config.yaml
num_hidden_layers: 15
hidden_size: 384
head_dim: 64
vocab_size: 8192
norm_place: "pre"
init_std_up: 0.0223
beta1: 0.9
weight_decay: 0.4
schedule: "wsd"
decay_fraction: 0.805
decay_shape: "linear"
doc_mask: true
Each number is 50 + 15 x the weight over its row's rms, rounded and kept within 0 to 99. Layers, rows and columns count from 0. The size before them is the row's rms in percent of the matrix's.

# layer 4 attention value, 384x384, rms 0.026, rows 235-255, columns 256-319
102:32 60 26 95 76 66 34 36 53 79 42 56 45 56 34 56 39 69 38 41 21 54 48 44 87 55 47 57 67 99 30 62 67 39 69 45 32 60 56 43 50 19 40 30 48 29 53 37 46 47 55 44 26 25 55 47 52 17 46 57 67 52 43 51
131:38 44 48 66 58 50 42 37 48 58 56 46 50 51 53 48 73 73 45 49 62 49 44 43 84 50 47 75 41 96 40 33 54 17 50 61 58 93 60 30 53 38 58 39 58 20 52 46 60 20 89 51 61 46 50 27 38 44 46 49 68 81 22 45
116:66 61 60 39 69 59 73 62 50 60 46 52 37 50 57 51 31 28 64 56 57 54 53 39 26 53 67 19 70 54 39 79 56 76 49 36 45 45 41 70 52 73 40 57 55 53 47 60 51 99 29 49 44 38 55 33 23 54 34 39 39 32 89 52
125:69 47 00 39 25 72 75 62 47 35 47 49 67 53 64 61 40 47 41 54 63 48 67 50 22 46 25 59 31 36 50 49 59 26 50 45 44 42 54 40 47 06 49 43 56 68 48 71 44 53 45 60 51 47 42 47 99 62 50 52 56 40 43 55
141:30 49 12 82 45 66 61 57 47 45 66 50 85 48 68 50 49 58 58 56 55 52 56 52 37 45 48 61 33 97 77 68 62 19 54 79 29 68 46 18 52 25 50 76 63 57 54 53 51 32 64 55 49 59 39 15 74 07 50 54 55 21 16 60
133:21 27 26 58 68 65 43 77 47 53 83 52 65 55 58 54 41 47 60 43 31 54 41 44 97 41 48 82 55 91 54 44 49 53 52 79 31 99 45 33 54 44 53 53 51 35 72 64 61 43 83 43 57 32 63 29 06 50 55 49 68 39 38 57
131:65 70 49 54 23 53 37 36 50 56 39 50 74 59 81 44 29 40 56 47 56 48 66 60 39 53 52 34 60 34 50 37 40 57 46 47 16 07 49 49 51 53 39 70 57 71 32 53 50 48 39 34 25 66 33 47 95 49 62 42 11 25 21 58
128:50 28 95 25 32 34 45 52 49 46 35 52 32 56 52 43 29 27 69 42 43 52 41 50 84 49 51 41 58 05 58 27 47 99 35 40 35 26 46 69 53 89 40 60 47 46 48 46 59 70 52 37 66 58 47 67 22 88 85 48 25 51 64 47
117:59 79 60 66 51 50 61 34 51 55 51 46 55 39 56 41 73 44 40 62 58 47 59 49 03 59 61 24 43 37 48 62 54 39 50 30 93 10 43 73 53 76 50 65 65 69 39 39 51 42 16 57 45 84 39 31 69 23 15 44 38 30 48 56
120:43 37 25 28 36 57 30 58 49 46 25 49 58 59 42 59 49 53 57 41 77 47 54 60 36 44 49 69 44 50 46 40 50 11 59 90 62 32 57 50 49 35 64 31 43 31 72 63 46 24 17 58 47 43 61 57 55 46 35 55 58 44 45 62
151:46 41 26 47 79 66 44 63 46 61 90 49 60 63 60 58 58 45 32 45 45 50 59 48 60 47 35 91 57 70 18 61 45 54 49 66 47 84 51 67 52 22 49 46 40 28 66 57 58 32 65 37 33 13 75 27 13 51 36 49 68 65 56 52
131:66 52 12 65 35 59 64 42 48 59 38 49 51 39 60 60 50 32 37 45 55 51 66 51 38 56 46 26 56 46 55 68 50 70 47 43 59 27 50 62 47 57 32 51 69 90 29 61 52 96 24 49 38 50 37 53 84 63 26 38 61 51 51 59
132:58 48 00 66 25 64 40 26 48 58 59 47 99 44 60 52 57 53 51 47 68 47 55 58 34 54 37 54 45 59 45 24 48 11 62 53 22 66 57 34 52 30 46 42 79 93 36 57 53 22 60 50 31 59 37 58 98 56 37 52 50 35 22 56
131:45 74 66 09 57 56 70 58 50 32 60 52 41 58 50 44 28 60 44 62 35 50 35 49 28 45 50 74 45 47 50 41 52 27 69 52 59 73 41 57 52 12 59 61 40 17 60 45 43 19 56 48 59 37 47 37 64 41 45 69 29 36 53 49
130:48 29 37 42 55 48 26 49 51 76 18 53 31 61 39 60 44 44 54 39 48 51 47 53 93 46 50 51 72 73 36 47 47 64 54 62 48 65 65 57 48 51 53 24 37 33 62 65 61 47 35 45 43 18 69 81 10 63 56 53 77 70 76 49
114:45 28 25 17 49 51 52 69 49 37 53 48 81 53 60 57 40 32 72 50 65 55 49 57 14 44 53 46 57 00 60 60 38 50 47 53 55 13 53 60 53 55 46 49 61 55 64 55 49 88 44 50 55 33 42 86 44 60 69 49 23 39 82 53
135:40 19 47 54 65 37 50 59 49 68 33 50 57 36 26 60 80 35 51 52 48 48 50 62 47 51 48 49 53 59 76 68 51 23 45 44 92 56 60 54 47 42 48 38 72 64 54 55 41 63 44 64 60 43 62 52 35 46 23 56 85 53 57 54
122:73 52 00 69 39 62 44 36 50 65 40 49 68 52 67 60 57 57 44 38 63 46 58 59 47 50 28 61 42 97 34 58 59 20 53 60 40 79 68 40 51 01 54 37 61 75 31 71 61 33 67 46 42 35 48 24 70 51 33 43 77 60 20 49
112:58 37 73 29 48 44 56 60 49 46 23 48 22 58 27 57 48 54 47 48 60 49 49 55 42 52 30 56 37 12 41 48 50 51 52 63 78 29 62 62 45 43 54 36 23 11 63 50 37 51 32 55 69 33 54 78 52 69 44 53 53 75 70 52
119:21 33 75 28 63 43 26 62 44 53 39 50 57 48 43 47 41 50 67 55 59 51 49 51 52 39 83 38 61 49 70 46 32 51 46 87 75 48 45 48 50 96 59 50 34 39 70 52 57 27 28 61 61 63 64 57 00 19 56 63 45 35 47 61
106:25 27 67 76 74 41 40 57 48 59 65 44 63 51 59 37 75 46 46 52 34 50 34 54 50 50 45 75 35 96 53 48 41 33 29 49 80 84 47 68 54 46 52 70 51 24 60 35 75 18 83 45 64 60 46 37 20 20 38 60 52 58 26 49
# layer 4 attention output (transposed), 384x384, rms 0.0238, rows 235-255, columns 256-319
103:58 28 45 19 38 56 46 55 84 21 46 46 42 45 37 30 40 30 59 72 46 41 57 51 31 36 59 49 40 00 20 24 26 60 73 31 46 37 54 28 60 65 51 85 47 48 59 77 54 47 65 39 74 93 67 53 26 74 67 29 46 56 32 41
125:22 42 43 49 36 35 38 60 56 45 32 47 54 47 45 35 31 45 32 68 66 47 51 77 50 34 24 28 55 23 38 47 59 65 59 48 44 39 55 45 49 63 31 43 44 63 44 75 60 74 53 53 83 65 40 43 73 66 72 40 62 55 66 50
114:62 39 32 29 53 78 57 49 60 12 60 54 41 39 44 39 51 54 59 50 51 55 30 42 29 66 65 99 38 62 43 33 47 34 45 51 56 42 60 48 44 39 69 78 52 38 53 47 45 32 78 31 37 73 66 65 54 46 63 60 31 56 21 53
116:58 71 96 73 61 32 40 43 32 51 43 55 67 62 44 59 15 40 52 31 40 51 23 46 70 60 77 20 56 63 57 48 53 42 56 50 51 62 46 78 55 74 53 46 40 30 67 35 45 37 27 31 16 65 53 61 26 38 24 38 54 65 63 58
132:37 35 73 36 28 27 32 61 45 06 16 54 30 60 36 33 52 38 33 49 66 49 60 53 65 64 38 23 51 26 34 56 71 66 67 17 43 58 55 71 53 68 69 29 50 63 51 78 50 47 50 50 37 72 60 73 49 47 37 68 58 59 69 70
124:40 50 40 65 47 32 59 31 41 29 07 60 50 45 45 43 58 32 35 58 57 62 41 47 25 52 55 47 46 40 30 67 51 51 55 07 43 43 60 41 52 70 51 64 46 67 58 67 58 37 49 61 45 55 63 50 64 51 53 59 32 53 59 49
124:68 27 44 42 42 48 45 60 51 30 64 49 04 46 50 43 84 54 56 36 46 44 67 46 42 55 60 51 45 51 46 43 61 34 43 47 56 45 48 47 55 52 68 29 55 41 51 49 46 31 48 87 28 70 72 84 27 42 34 64 79 65 55 80
119:64 64 16 73 52 62 65 44 30 66 71 56 61 44 76 66 97 53 46 36 42 51 56 29 26 54 58 72 49 72 63 54 51 32 32 51 69 66 57 31 50 17 52 34 56 50 33 27 43 33 49 99 38 08 43 41 58 52 19 54 45 40 57 50
116:56 23 51 19 32 60 34 60 52 19 62 39 22 50 42 36 47 74 58 61 59 39 54 50 75 54 32 73 47 46 50 44 72 59 52 84 44 51 47 57 51 36 57 27 58 47 40 50 57 67 68 25 49 67 41 60 54 53 85 70 64 46 53 54
118:66 56 62 47 60 51 51 24 54 50 93 55 49 56 41 50 32 64 47 42 05 67 61 46 51 73 52 32 58 61 88 60 63 37 46 26 44 56 27 44 49 63 56 57 80 37 66 48 47 53 32 43 42 64 73 64 53 31 37 47 34 55 62 54
130:40 53 54 61 67 41 57 17 51 49 41 49 36 39 39 39 22 43 52 58 24 63 41 55 26 35 78 35 41 53 38 49 33 22 46 32 21 20 36 24 45 89 51 83 29 41 61 59 66 44 33 46 64 62 60 61 59 47 66 37 36 47 36 54
124:69 62 70 34 61 69 36 61 53 21 28 46 57 72 50 49 32 51 64 68 44 47 20 34 58 62 77 70 31 40 16 35 61 47 56 53 56 60 53 66 52 54 56 66 38 45 53 35 42 31 65 00 22 64 62 59 04 59 63 43 69 36 24 47
126:47 40 61 52 36 34 30 72 54 34 36 38 18 60 38 43 38 49 46 56 66 42 38 59 66 58 46 19 36 28 40 42 69 63 58 46 52 39 59 65 57 72 32 45 61 43 71 54 48 41 54 29 30 99 69 59 33 44 63 47 72 71 67 75
124:43 39 49 54 53 32 69 45 49 65 61 48 73 22 34 60 47 49 45 28 57 56 71 65 50 39 47 22 70 69 72 44 27 61 51 56 30 46 60 58 40 65 48 35 61 42 59 58 54 66 43 83 76 62 48 47 68 43 40 58 45 85 56 47
128:60 66 39 52 82 74 64 29 56 58 83 58 52 53 56 51 45 48 62 56 14 52 42 44 18 52 61 70 37 41 51 48 34 24 51 20 54 37 43 20 56 57 34 99 62 42 59 32 39 37 47 42 46 50 66 51 37 50 46 23 31 33 37 45
115:79 59 65 60 65 43 51 49 40 57 72 63 52 48 47 44 45 66 41 22 38 63 66 50 51 87 40 38 45 89 68 63 68 43 27 44 53 59 44 71 45 47 57 67 45 52 57 41 29 23 40 40 37 40 56 23 58 30 04 61 42 67 42 50
125:60 66 62 43 44 69 27 46 44 32 63 45 39 65 51 41 00 64 50 70 61 63 23 38 68 75 27 47 44 36 37 61 74 54 49 49 69 50 44 69 53 51 40 79 69 66 57 41 39 57 59 00 61 74 39 28 47 56 56 34 53 44 48 26
116:40 43 67 42 65 42 31 61 54 24 30 45 41 56 49 28 05 37 52 76 45 49 20 61 54 43 68 25 43 28 23 27 64 42 66 37 48 38 46 60 60 84 33 52 36 46 73 53 54 48 54 21 39 99 69 79 29 47 72 33 66 55 55 71
117:66 84 51 57 67 58 61 34 51 75 92 59 99 50 69 60 29 51 53 37 11 60 45 41 44 56 73 34 55 71 82 51 46 28 41 48 51 71 29 39 50 38 46 52 61 38 53 34 45 58 34 54 54 36 42 37 40 44 24 23 43 45 43 38
119:65 51 32 43 53 63 62 25 36 45 89 58 27 43 46 52 88 62 48 36 38 55 75 38 42 62 14 77 57 60 77 88 64 33 50 37 51 55 26 32 41 34 68 59 82 62 44 46 42 56 45 63 48 19 50 55 72 28 33 61 35 36 69 45
106:34 48 37 37 47 35 44 34 35 31 43 44 26 35 59 28 42 50 45 63 59 54 61 55 48 31 24 40 56 25 34 54 59 57 58 56 46 38 58 43 51 67 41 28 40 79 35 72 53 79 63 71 78 43 28 40 80 55 54 52 52 53 55 54
# layer 4 attention query, 384x384, rms 0.0239, rows 256-289, columns 256-319
107:79 31 22 38 19 40 41 64 43 30 64 57 48 37 59 58 48 23 46 64 75 49 70 42 57 53 36 83 73 52 42 53 62 83 99 31 50 60 73 40 54 57 53 54 88 30 26 34 31 57 67 61 00 62 69 58 51 40 42 55 59 44 47 70
116:33 57 77 52 67 49 57 62 39 64 56 31 20 65 37 49 43 64 62 69 43 60 38 72 51 63 63 17 59 40 61 35 54 46 24 63 60 47 52 35 60 28 31 59 60 59 72 45 63 38 55 41 80 46 49 33 72 57 85 52 65 56 58 44
115:77 50 59 56 51 33 53 56 25 65 64 50 58 51 73 56 58 47 49 18 69 53 49 46 61 60 24 51 59 45 93 86 68 59 30 62 75 59 55 72 47 41 32 46 55 73 79 31 52 66 56 70 51 13 43 35 58 36 48 59 59 67 35 36
129:46 59 52 62 58 63 73 69 61 43 34 32 45 62 19 81 43 46 46 68 60 54 46 24 50 78 57 36 45 71 34 44 43 57 64 62 42 53 57 52 58 45 55 46 49 46 26 58 42 59 46 33 59 86 55 53 50 30 70 27 44 58 24 51
106:49 53 39 34 45 45 63 52 45 56 47 38 40 72 55 61 52 69 78 69 47 59 66 54 20 58 00 44 40 55 57 29 50 49 53 67 31 58 76 56 50 51 62 25 54 49 45 45 66 47 45 67 30 27 51 64 73 27 76 67 37 65 59 72
085:22 56 69 63 49 35 34 48 63 79 63 46 49 33 59 10 56 31 55 37 54 70 19 76 66 25 59 47 55 37 68 59 64 46 19 44 52 52 38 22 35 68 54 73 20 53 68 50 51 48 44 30 62 43 31 48 48 69 28 48 48 55 67 56
109:48 16 34 42 23 72 60 35 51 34 52 40 42 56 55 46 50 48 66 58 36 61 39 65 55 42 31 44 51 46 37 16 37 48 77 26 41 60 57 41 51 59 51 24 60 33 43 53 44 56 45 54 57 67 43 87 61 66 78 56 23 60 67 84
109:50 48 54 45 63 32 43 36 52 61 71 59 52 47 56 42 70 46 20 20 28 43 58 35 59 31 33 75 44 87 56 55 35 42 63 26 31 46 68 58 34 52 73 24 53 46 49 24 45 35 57 91 70 32 48 65 34 61 20 72 74 45 66 57
101:37 57 25 43 68 52 42 35 50 50 71 53 58 64 64 65 57 62 77 54 05 45 51 30 33 42 38 72 37 63 62 47 40 58 60 30 41 60 62 38 32 61 65 19 50 50 30 39 42 34 56 94 50 23 65 88 52 40 28 56 41 42 61 50
114:57 31 28 48 37 78 52 32 50 42 47 55 51 52 63 34 80 69 55 45 40 51 43 70 48 43 15 58 32 41 48 33 45 30 39 42 62 55 58 62 57 54 45 02 55 59 67 46 63 44 70 84 58 63 46 51 50 52 61 58 46 29 70 61
103:55 52 68 44 47 52 58 56 56 56 51 62 40 57 49 37 60 51 45 41 47 39 71 46 51 48 37 02 56 53 70 55 52 47 16 33 64 34 25 77 54 47 29 54 48 60 48 56 42 33 55 88 81 23 53 25 81 70 69 66 83 42 78 34
139:69 56 55 57 52 43 43 54 47 52 26 57 65 46 75 33 61 41 48 41 71 41 69 37 67 46 20 38 42 49 56 82 46 13 33 61 42 33 71 99 51 60 74 41 19 53 62 56 52 54 61 47 62 49 46 57 51 61 45 48 49 61 70 45
117:50 40 50 40 28 53 59 58 58 30 63 61 50 56 56 77 48 26 37 56 59 36 64 35 39 65 58 68 50 62 41 46 67 60 30 43 55 42 26 37 58 37 88 79 58 28 37 60 52 50 44 56 15 59 63 25 38 48 20 55 72 60 27 33
110:46 40 28 39 39 49 48 44 51 76 64 64 37 17 59 24 34 52 38 47 43 49 20 64 51 24 40 54 60 48 74 49 56 52 55 10 37 48 53 25 48 48 51 59 63 36 40 50 32 47 57 33 42 58 31 73 70 52 53 79 40 37 63 70
139:62 53 39 57 39 83 49 53 77 33 41 59 25 69 40 54 34 69 19 61 48 47 57 42 52 45 28 21 32 40 50 60 36 15 35 55 23 50 20 60 56 50 77 44 51 40 52 56 26 52 40 56 54 69 55 50 59 40 55 43 51 43 68 69
122:61 44 52 26 37 39 47 61 28 53 75 60 28 20 60 49 65 52 24 34 71 52 48 58 35 47 31 42 84 60 96 68 65 65 42 43 60 50 59 66 50 46 46 66 68 45 61 54 65 71 45 70 25 00 49 47 66 39 48 79 68 80 60 59
084:33 53 39 55 51 27 41 34 46 80 50 51 42 21 40 51 41 85 47 60 51 56 40 49 61 32 61 59 23 50 87 60 47 48 62 37 31 58 33 08 37 62 47 63 75 33 52 49 37 32 36 70 61 14 47 42 45 41 53 42 60 41 66 81
113:41 66 58 43 52 58 56 34 65 48 26 36 62 63 49 44 38 34 73 63 55 54 42 54 64 56 77 34 41 28 24 58 55 18 31 58 56 25 44 53 45 68 76 57 20 43 51 48 48 41 68 23 72 95 68 61 36 80 58 19 36 62 46 39
107:24 74 63 92 61 60 54 51 67 47 23 55 53 56 35 41 52 64 12 43 62 40 43 56 65 44 68 29 32 36 16 55 46 30 27 50 37 33 33 45 54 44 46 57 25 69 54 85 52 40 49 35 87 67 28 26 52 77 52 37 61 36 50 24
114:53 54 51 09 13 33 53 49 35 47 54 48 53 63 78 58 47 41 84 55 62 58 76 59 47 70 42 57 79 36 65 14 81 58 50 73 51 52 31 54 67 36 49 60 57 42 50 13 66 67 66 68 31 57 55 39 41 32 71 73 56 74 57 78
125:75 11 41 44 43 74 62 65 53 29 74 61 21 58 36 58 40 40 40 45 46 46 38 51 44 50 54 25 39 45 49 51 64 63 36 23 81 66 49 64 50 45 33 35 78 51 34 55 26 26 64 66 27 80 60 59 62 59 55 61 56 42 39 48
093:69 59 60 48 62 23 47 59 35 74 46 61 52 31 67 47 22 40 69 63 39 43 51 43 80 54 63 50 58 53 73 64 48 61 52 30 54 55 52 26 71 42 17 73 62 37 56 44 52 42 65 33 42 26 53 50 72 67 99 59 43 48 27 44
111:49 77 49 54 56 49 39 63 34 44 62 52 55 61 64 58 46 47 99 79 13 52 56 53 31 58 78 59 45 46 38 36 38 40 72 50 52 44 60 17 52 52 36 60 43 44 75 25 63 55 42 67 46 53 71 63 43 56 42 54 60 51 64 23
099:62 75 55 40 48 56 50 32 35 73 61 59 37 32 63 24 52 56 50 45 43 53 39 64 35 31 23 37 65 48 70 52 27 32 30 53 30 48 45 55 70 55 52 36 42 55 70 17 62 53 59 47 62 38 28 52 58 29 75 76 27 37 63 28
089:22 28 83 66 39 62 56 62 59 39 48 37 37 59 21 38 59 42 20 25 53 58 50 70 68 37 50 42 73 70 25 35 53 48 71 57 45 47 56 58 33 51 57 54 49 53 58 54 56 62 33 27 45 63 42 54 40 67 48 46 72 60 74 57
116:39 44 39 60 38 31 30 43 57 73 74 35 65 40 64 24 57 63 63 45 42 70 23 82 49 32 54 35 57 26 71 46 57 32 31 65 36 45 33 31 34 48 42 50 29 46 80 51 58 48 49 53 64 40 20 47 63 72 53 49 62 49 56 65
096:89 65 64 39 48 45 57 38 18 44 45 81 52 39 78 44 42 43 31 39 23 21 49 37 54 43 47 80 47 51 42 59 40 52 41 17 52 46 43 59 77 29 56 50 65 49 62 33 64 48 58 59 42 26 59 45 42 63 54 85 39 24 50 08
089:32 73 99 60 50 41 66 57 40 30 27 56 38 57 37 57 20 29 32 66 28 43 67 56 53 62 57 38 44 70 29 35 51 59 60 51 56 35 68 42 72 44 39 60 57 82 66 50 83 74 65 34 63 37 67 39 57 55 78 65 62 56 40 11
096:74 36 26 52 20 43 32 60 47 32 51 66 52 74 68 64 62 48 28 38 62 35 84 55 76 58 45 88 51 55 39 53 44 73 84 62 47 63 62 57 55 41 53 40 70 37 35 45 43 48 46 64 21 63 65 45 56 45 33 47 69 34 47 46
091:43 62 70 69 52 33 41 57 47 47 49 56 42 63 40 32 15 62 46 37 20 39 67 49 67 39 50 52 66 50 26 46 19 42 63 58 41 47 54 71 48 47 24 56 52 57 59 20 64 24 44 41 83 51 39 59 65 73 84 54 49 36 47 36
119:46 52 53 62 35 40 61 58 33 66 58 41 50 38 59 37 64 77 39 18 57 59 58 74 53 49 15 50 65 45 52 56 52 52 19 89 49 66 65 84 45 32 35 66 41 60 63 52 80 60 23 40 37 27 25 44 68 30 76 53 43 58 58 62
104:58 39 47 44 45 53 57 62 51 45 99 39 43 32 30 58 33 36 49 43 40 65 29 44 36 55 64 43 57 57 67 74 73 72 59 35 50 70 45 27 29 72 52 75 66 46 47 43 29 60 34 48 25 40 67 58 55 49 46 46 61 69 41 58
078:72 48 22 46 41 53 45 70 38 59 51 54 53 51 52 57 56 58 44 60 35 41 65 52 51 46 26 56 36 41 68 64 41 42 70 34 55 82 58 52 77 31 21 22 54 36 70 35 40 29 55 68 44 54 51 36 80 43 69 63 40 26 32 70
109:52 26 22 20 58 40 51 47 48 42 68 61 35 49 34 60 58 52 56 58 37 49 81 26 20 39 37 73 44 55 55 37 52 75 99 33 49 70 70 40 57 65 42 17 74 27 38 25 50 33 58 56 45 52 67 54 63 31 64 55 45 46 52 82
# layer 4 attention key, 384x384, rms 0.0239, rows 256-288, columns 256-319
109:51 37 45 48 41 41 35 24 58 66 59 46 58 27 51 11 37 53 43 21 58 74 40 55 41 24 46 52 56 56 46 40 45 56 67 52 45 65 58 43 32 35 50 46 64 55 44 45 31 49 47 25 52 60 14 41 61 54 41 36 57 60 54 54
118:44 59 52 61 48 68 65 60 56 27 38 60 47 63 53 75 52 46 53 73 47 15 50 36 56 99 58 41 47 50 54 52 36 58 45 48 59 52 50 42 64 53 39 56 49 44 53 52 70 50 50 56 39 50 62 54 60 45 48 58 46 48 37 48
114:93 60 34 42 24 45 34 71 29 33 33 76 57 29 44 50 47 65 46 60 38 37 40 62 53 73 61 55 62 44 45 72 48 52 49 63 62 49 67 53 53 37 53 82 41 66 61 62 59 70 42 39 34 24 44 58 54 45 29 82 68 55 57 30
117:41 52 50 59 66 56 57 50 44 39 57 99 57 59 46 79 51 36 54 72 40 00 74 19 59 47 66 61 27 52 38 49 41 52 53 37 49 48 38 52 92 51 63 56 52 47 40 45 48 50 47 52 52 62 60 52 49 57 34 56 57 50 50 34
108:74 42 30 66 41 64 52 72 55 29 34 92 46 73 53 92 54 29 36 62 41 01 68 09 61 86 46 59 37 54 49 67 29 49 58 51 62 55 41 60 88 39 69 43 55 43 37 39 48 72 53 62 52 58 69 38 61 43 24 59 56 67 49 52
093:43 53 61 33 49 46 48 56 57 60 51 00 46 39 52 53 45 64 61 52 49 99 29 75 38 75 53 39 57 52 54 44 63 53 44 56 36 37 58 53 27 63 48 51 36 61 63 61 54 43 45 62 56 36 61 49 42 37 69 50 57 43 56 64
106:54 43 37 63 55 59 54 48 77 52 56 05 46 71 58 64 53 50 53 47 46 69 71 26 42 96 34 36 45 62 54 45 73 45 48 48 45 52 54 47 09 47 50 32 48 43 39 50 49 53 49 62 68 49 44 46 46 46 53 27 46 61 61 66
105:60 32 69 46 52 50 38 35 57 55 71 29 42 31 50 14 58 57 33 27 37 92 38 77 38 25 43 62 52 55 61 57 58 46 43 56 58 51 77 57 08 62 48 57 46 48 61 65 58 65 58 66 65 31 45 57 50 46 58 43 45 55 60 48
098:90 26 41 59 38 67 50 78 38 34 39 54 47 75 63 95 72 27 30 50 10 34 60 08 27 61 44 99 20 64 45 42 67 44 60 43 56 53 54 73 74 41 84 42 59 40 33 55 47 66 54 60 49 33 68 53 40 45 36 49 58 63 61 45
111:83 54 43 55 40 62 50 42 89 56 48 22 51 64 56 29 60 41 54 16 61 82 41 52 33 56 26 34 70 64 63 63 53 45 44 63 61 51 70 48 00 36 38 31 48 42 44 38 47 60 56 67 46 58 36 51 57 45 41 27 38 59 55 67
098:51 43 55 91 42 22 53 75 57 37 40 56 38 25 29 30 52 70 46 69 54 52 30 60 37 38 44 49 49 36 56 56 52 47 28 63 52 45 56 52 26 71 51 53 47 55 83 29 66 54 33 60 42 37 29 45 49 52 55 73 34 40 38 54
122:89 57 39 70 52 39 41 51 62 46 34 70 59 37 42 28 53 50 28 43 78 33 57 44 48 11 44 35 58 42 50 73 52 37 47 61 54 44 43 61 41 44 75 49 39 53 61 57 72 66 62 55 62 27 52 20 56 47 44 55 49 66 47 41
117:40 47 56 44 53 46 53 50 25 55 61 98 41 27 41 34 49 67 50 55 40 28 47 60 52 00 72 73 38 44 49 48 42 51 55 52 52 49 45 53 79 51 51 59 65 71 66 56 46 36 42 44 49 55 52 41 51 48 36 70 44 27 54 50
107:41 54 45 41 42 38 44 44 71 80 61 00 42 28 49 18 56 66 43 32 54 99 34 88 48 40 39 38 75 52 62 45 60 46 49 54 46 49 62 42 02 57 36 42 50 52 53 54 57 53 58 46 62 48 23 49 57 51 55 29 49 50 46 55
134:40 53 46 63 54 47 65 50 70 63 40 61 33 55 43 40 48 57 35 61 67 26 63 32 39 26 33 21 22 51 55 63 53 35 46 43 51 52 59 59 21 58 70 41 45 38 55 35 47 33 63 48 52 83 34 41 43 50 29 32 46 54 64 35
111:46 41 45 41 25 37 37 54 60 61 52 29 45 19 50 16 52 59 47 28 50 96 31 91 55 50 34 46 79 38 54 60 48 44 50 72 54 51 69 45 21 35 39 50 48 72 75 53 49 50 50 38 56 45 24 43 62 37 39 55 57 50 62 60
083:36 58 47 67 66 47 53 72 44 81 47 22 57 54 58 42 44 42 73 66 37 77 40 56 49 62 61 42 45 48 76 52 54 52 42 53 51 62 29 50 32 76 53 53 24 57 45 61 54 69 51 61 64 56 15 40 56 24 69 40 61 44 66 38
113:65 51 58 51 64 52 66 54 64 41 43 56 47 63 54 91 50 45 45 71 68 12 58 09 42 80 56 50 30 48 30 41 54 43 48 38 45 47 41 68 72 58 63 60 49 37 37 55 60 40 46 51 42 46 82 50 39 54 56 56 40 50 34 57
107:22 50 71 57 77 55 51 46 38 53 55 71 47 46 33 26 54 53 64 53 61 59 50 77 57 00 59 48 34 46 53 49 42 44 36 35 41 29 30 41 58 75 30 44 41 56 58 54 44 39 36 77 48 62 50 60 43 58 68 49 38 14 46 31
110:44 50 53 56 27 49 58 63 61 41 55 66 41 53 61 92 36 52 51 57 53 37 48 24 61 92 49 42 62 61 52 49 41 83 45 58 48 63 46 59 66 44 41 57 60 40 45 66 56 57 43 31 40 50 66 34 64 33 53 85 44 60 46 63
119:62 43 38 41 24 49 62 42 75 41 68 33 30 23 51 35 54 78 53 59 54 53 30 69 28 55 36 52 58 46 47 35 65 42 45 59 65 65 93 57 22 51 49 72 79 54 68 22 55 34 37 37 27 64 20 76 46 51 29 40 51 42 52 64
094:38 58 46 58 53 43 59 47 55 76 55 74 48 14 47 03 59 68 49 51 44 52 49 73 65 11 60 36 72 52 66 40 42 47 51 49 60 64 43 36 18 43 44 77 59 43 52 60 80 64 54 37 50 40 21 34 59 53 41 57 53 68 42 54
104:77 62 67 54 56 84 62 38 49 40 24 66 37 84 63 65 46 45 36 28 24 39 43 40 51 83 44 70 35 58 59 41 50 71 49 28 75 60 54 36 52 30 58 43 53 26 42 71 50 38 54 44 37 45 76 42 43 39 47 42 45 61 34 52
104:63 64 45 49 51 47 49 32 86 71 39 37 50 33 54 16 60 56 43 11 69 80 51 73 62 52 19 24 81 56 56 53 56 52 51 48 56 58 66 45 00 49 28 30 43 44 46 48 52 56 70 52 46 56 30 51 65 59 48 26 33 67 33 63
092:23 37 66 47 58 54 45 36 61 25 62 19 52 58 50 69 42 49 71 62 53 72 46 56 44 89 46 43 28 45 51 53 53 56 43 56 32 41 55 41 37 65 46 54 39 56 63 61 42 28 49 58 66 62 67 61 46 51 82 44 54 37 63 62
106:47 62 56 45 50 44 46 60 58 56 55 00 45 58 56 59 44 59 65 52 55 99 33 66 46 89 53 33 64 49 53 47 64 54 34 60 48 44 48 47 26 56 40 51 38 64 54 61 57 47 39 67 55 45 51 44 43 39 59 43 51 37 53 55
107:57 51 44 50 42 56 42 30 43 61 47 84 49 29 47 02 61 57 35 29 53 47 49 77 55 05 36 47 66 55 64 45 51 48 55 52 55 58 59 42 20 44 39 51 57 42 54 61 60 49 65 40 45 46 31 53 60 58 45 41 41 68 45 52
093:34 35 66 56 52 70 56 49 49 22 46 99 40 43 44 46 54 50 36 39 47 10 58 52 75 19 51 57 41 63 61 55 23 55 54 47 44 54 44 39 73 45 54 60 59 35 43 47 47 50 50 47 50 62 59 43 67 63 52 58 47 49 45 42
106:54 49 55 45 52 53 38 24 39 61 55 73 51 42 46 14 38 54 49 33 49 61 45 72 42 00 51 53 47 52 43 38 49 59 55 52 53 57 50 37 40 37 37 52 65 56 54 54 28 43 45 40 42 52 40 53 56 57 38 58 55 45 53 35
100:47 61 66 58 64 57 50 25 78 59 61 31 53 42 41 16 63 66 48 21 72 91 49 86 52 46 08 32 64 54 53 36 68 51 41 61 46 54 69 33 01 59 28 39 49 37 52 39 42 36 46 45 39 47 40 46 55 62 60 20 31 57 31 41
115:53 65 48 51 52 47 24 46 48 57 44 19 65 56 37 52 49 42 82 47 60 82 44 63 57 94 40 31 62 38 48 60 60 54 40 58 47 39 29 34 50 51 30 50 39 72 62 53 23 38 51 50 44 57 50 42 62 47 48 51 54 53 46 52
100:45 36 45 35 40 42 46 66 38 57 63 01 45 53 52 70 37 72 55 75 34 62 45 57 48 99 60 59 36 42 49 47 66 45 57 44 49 45 61 53 47 55 60 71 49 65 58 54 48 40 38 35 49 61 41 65 40 46 45 53 59 45 69 55
093:58 65 44 59 53 58 55 27 74 72 48 60 49 32 45 00 63 67 43 20 63 59 41 71 46 21 28 34 73 50 52 39 47 48 51 48 64 57 47 37 17 33 32 44 58 46 45 41 53 48 51 46 42 62 27 45 65 52 27 28 42 63 48 43